Part of a small language model's weights.
Architecture: RMSNorm before each block, rotary positions, no biases in attention or MLP, embeddings untied during training, local attention windows, capped logits.
Each number is 128 + 24 x the weight over its row's rms, rounded and kept within 0 to 255. Layers, rows and columns count from 0. Numbers have three digits each. The size before them is the row's rms in percent of the matrix's.

# layer 14 attention output, 64x64, rms 0.254, rows 0-63, columns 0-63
090:091144150130116116117124119100138120112159095114122133122089157172104185110121107144131140122124112135132124124184105109119067120132207122094099138096132126096124150106145128131150120107119111
102:133117181131073145108112137128121114121132137134136136123158177106088118105129145114169105133098169134090147154169107133112093113111128116110110132152162164125165125163135163139116135126126186
101:113096187116137096098108104149123119111142167125119135108128099130153095135159087151127152131121173120115124079116157123134118144094160132123097132113115084107111155130108134105115117065127164
113:180110089144156138142128108147120127123102152141127142128129080162127092145146146140140191110110139136103112147155152133141116160105108175153115147114095161138136161087097134102092158116119141
094:137139154189168107142135116139136124152124108106123123127122125129122112142172128128118127121141121117091147110111206162097117126147153095153194156113144104139120127132165102147087128144159134
112:116105143123111151169123084112111105156139114173101081150094122123151101144143112154091164153120138134123126209133100165144142107112103115120101132137107157110134129114134117130142140127077135
085:098127170089128133160110127117088132110090114106128199112134174124137120116123122154140100076114094126166132142140115123124140142127133149143080140097114125119106114143152112125065133140128160
109:091134110112142117082116157114138173127182109126153146119124130126129120125110101111075091137138147120104108117121117102127170086155103189111128113106101118115135150115111168150135132086149102
096:134090095147089121117149118074164124135105147140116118111125152110124136117134103163145145169104127125100106172132123116143107125124131137118131148132188124129088116129129076180146109121127191
089:131109096097139133125154127109173107154108127164099113129116089129168138140132154154140118184151105168142139150114145154101142092133122141099118115103154173089162171099153095143114126123132142
102:100147118116146160160087147157151163136136121118155149119054115135190135156131116132095091101133114126077153117096122123146116115137130110123090105129115156110105107116124165142136128117145093
098:140096135123107122150139135147085099107132145098089106094111144120133097127169135165120154153115127159123126157099084117111150094143101127093163081150129149110140160165126071121118119140105141
107:132145100143121148122121111091188148149114098142093121110135110147128118145150116116112127126109117130077128152104140142101149105127119121128061090091107149181117171136149149157154166128101125
115:134113157134101104147138110109198151149165084119130128095090112124088165133134103119104128149127112104127138117081102124109118136088158156099114090142135134129125146168112121132167106138101100
103:118131095129159130127114109112118111159115125133129109152092129127107089160153095145100164159151144154090155113118124122208132151103152155160112123126112113130090128087087104146140146109148147
092:110107134104115165146110131144169146085141125155150120152129134116119069126142149106117114141140092088131166142160114106114134103176161100133117058158100150120110116125117154124114109160112131
102:063154157154114161139138142123116142131115134137132151142101146107160123135150138117131081126127132104106157142114085166178093135164108112102115103113118135099128092133086110074141123153132153
101:123144091150123118120120146128160086134130102117071136103127142122133108064126116136106124126134131129157110146122165173109139138138114095081146079109115144133174185122142149156143110140152146
089:127101158144126103128137107098118142128110114121122168120114127112106141175166083126093098111092128132111114106114124108111166085119098200130127160152110147134110141091118174138145109142120158
100:135131129125114128081119117135174137111124151109094105147143129146107162082161143146153105105129143093107125094179115108130089110110129104130117108137164130112099141119094116117091146072076127
096:112083138129120111119129099102151147173143095107135151128126122113111119148095101139099093132104161107085152155157078088170142126131133107108132178128112141125105132113097161142106133132082106
121:076086141118124102081144149082159172141149097149157166104145100086167156137103150115127105135104130123166117094120134093128138142134143140134103155126123124103082107135130124139115104135157122
096:135110131112126119127169149130126136169139128134120123176125094102168065146142141143129088110147128135139113127118108164125089105136118157113092152135108083087126104153119123149079162151168120
095:159142171129132122137130127088105156136173120094117161142130142129117147168116142095135133138140129142121122178136069129151154102112143163118102145129195154143135107138145164099160120167143130
096:122143131107096126137172104106146136152121152115142145131094137142120132129094127146167133142101138160143095133190100082164136146080108163139166131136116141107138123168102119118172088162135137
106:129112179135110149105120089120163147136138122176134120084172137122156134101147100137078163109156112141126124143156123145066110149171142136147097130124092145098134119114111102147138109102127138
120:159169142123174112146128144178096114124161141110100146155110147142116142159157145101112138165130146170130119151106105101127138111122179150092162133126157167101135138170125104147150142127123096
116:160086144150152113165123105122129112178101141128126141127156132150149119135131141141133156118100155130131135132126168128186144131139113127131121141119113066186075110177137138125090090115134130
101:169123140156128090123183141105148128122138151123133125107129150139113140133131121104121108119180102116159144163093120109109129082149162155156113150133135097126163126154114155104130074068107126
096:124160171136120155178135150120113132143111150129114143147106109133116144148146150105149102134120125105136164166119161162135073094126167109164126097169148139140127127149168078096107094122129137
092:094123178104137151109116164134076139114151121139101118105112144124138179163156142124156112153100115089153108102098139161136109133136085150073122135118146142102133068142127144122120120124131138
105:124121082146130133131109117105142084133157119148116163116101117146115151129120139141107159163144112093087126134184186154132153112124161145130084108080106111119153167157108133149137146135154143
103:164181134120128135108120122126080125125145145112173145125156181154093119164116117112140157123142115113142127145154066141086159163121174116136139158134123105130135145117113115137163113131094097
098:117136126104103130154151122145146107043118116145129148095161129133109153109146137120154114104109103156122089149122154094092145139118124149109105095119169140145166126125075147116116166161124120
094:155156120142113092102132167118134147089190136160141103103081121151122106132116099122130126141117173127121093135113122154106121101121125093126126077135147105081124139132116119174152105112173120
111:127118104105129134133096181092123118182134151130107124112126117130170154162157103133111154153164104141109122129119140102198141104124157108132104109129117169087148139116125172150096121147117122
098:136099148142132120158125092131129141073121133113135144097148115088125120145125094140105111153150079158164139125108133156132170128092121139137110104186194093138130131139129169118139118132123163
096:137114131126134084123095166134084153148164075139158143107161147133145177134122134114138132129150123157139144122128127132118104143110139096107134174126119108127078113130139190119082125120169100
084:104168135129130123143144128120114131125162079181132131127089083132142123124112166080107123111160160125143092173124100147116148177118155131137157123149128143123105096144111157145117122129174095
096:092142178114132135098118141109168118144116105152135157084130106145117144151095109074156096119121117121071137104121181109108119155124147163149143130120096131139126108121159118124154087101146131
105:144130122130088102155155103123116166056135085150141163123108117134145163092104158110135116122153120148112137113106145126109192113090156143141131146130114102129134114118147138127138125191124107
096:131124123128150127119120127158092103121167132163105095127119090120137162146143120159123137137135156142089127122067109102114138144128106174118094056132100115116127120143112163108132142155114182
130:108109124156068177147132129110122102066140157133146127088143174116104116123158116158129105093125133132153151147088151106151107097139118122129121131097127150161178125127134128083125129125113117
101:108160115077136161135108171165132126163094114097152121145128113121110173094108155121155100131131114136142147117119109161162113159074116101119127136121106147175118102121092130158108106109146110
104:118132142111108122110123131147127111124175136070123155169140102143122110130073117131094123118112168163107106073139109124143093109089137121091140142097117093132156133130117161140136122091128083
082:153155166189111107136123138124151144125122096139179146086134153134124165105126134124165114107115180127114146125168164122087117138157132114144128166138131120152154139175098110107133162110124141
105:107116104161108155116102132106146135109098163138150147113116124122123146082140169132159130124095149096104135122129122128142176136117142113113130154120147145112076095110049094132153099126099150
096:079150103150138116088077129144101119107146126096107121160112099130153130102104107148107089154140137136098106105134102094089150103130123133143125115054110114155152152137143152135132131112152102
102:129096121143129145142110157108132166151098121159163152084092119121135106157106102073104143126096162134158165159122135152143150166138124108172122088141146155096116141138159134107156118132146106
094:100160104115139161122119158111113158133123158133094186159109117136133152144120165099138112123134096089149119127095135084094137134086190158118128107131130143113088126123123083160130119118133118
089:144117089128061101126161079093133088127147130162121074118132131110124150123105107149135132136123118156175108097082116116118145100140120094131133124116106132137099141173122138127169119128096140
117:132121097105113108157162159154135137148151116161155101130090101159119161165143121133160108113096112161136146128089111115119168126100120180130140141131131147097151154114116146074095106125147090
078:153115119151078120141162111100175140117127107135121146124158104121129143132103138115156118136132129156134118105120148083108086075120159156190154125094164127126101114152106117178142139115101121
087:129128139118163116139117109147114097137125149123112111127135136094149133144131142112116136151162110135129203131155140135062160144132143147159187124064128141118119090086134145159139151114120121
109:107116177133134098145109095119134144147154115115120146143080187130156085132155116145101115115139146115156154131089110145128119095132111106133150159155150153112090145092180163122159136132138108
116:125128106104116160126149155124158129144091169157146075122144130118134139097129160098166127124106129136131155133151126137118124152188121086088122128154167143172148071114122114099138124135092138
102:108134124124130132090140124128175147153131113176120079143103083115156149141133098138092166125103130078129135121119099127120128146126103149085089130104114142101087101135092149160143148099120160
086:126149128114092143108118092110196135129128094171100139117105131135156126144139097169143126150122121136115196104113131124109121119101148102187107133123133159117135156130133160144139185139134121
082:101099136121150148151155115180143121098145181094137078145102109177142105114123121155105124147124136158125099165128125121155101115129134122125127106087134108059129100122109095127110128126116152
084:124121158116143130133138083166111081133105138143108155121143142103122150138142148133145109106152177188139153111149158117111120127123145156113128105143121138180122125174100121145093165145143185
095:163141145108119107101113138148106131141146128071133131155142147132072136096109124100148124110088172149138110143126107133128129157120140174112148168119125075182121139134124162128154160151120161
091:124148135151100118124160126119137107087129159089147157102147162095134139086130136157140143129134115133136143135100148160110171117110175060127142144134156106079149119160106116128127126098139084
078:082098149137133110162132132143119141118102135096127153126114128140138101093139136157143117090120131102155113132142140125165116146113099108076127156185114083112113178063130106116143123140100148
108:124106155158176125109088110121121117148140102123109116101177129118153132094162160132099135133109093133113113132125160146080128131205098145124128102108121157144120177152127149140125106147141144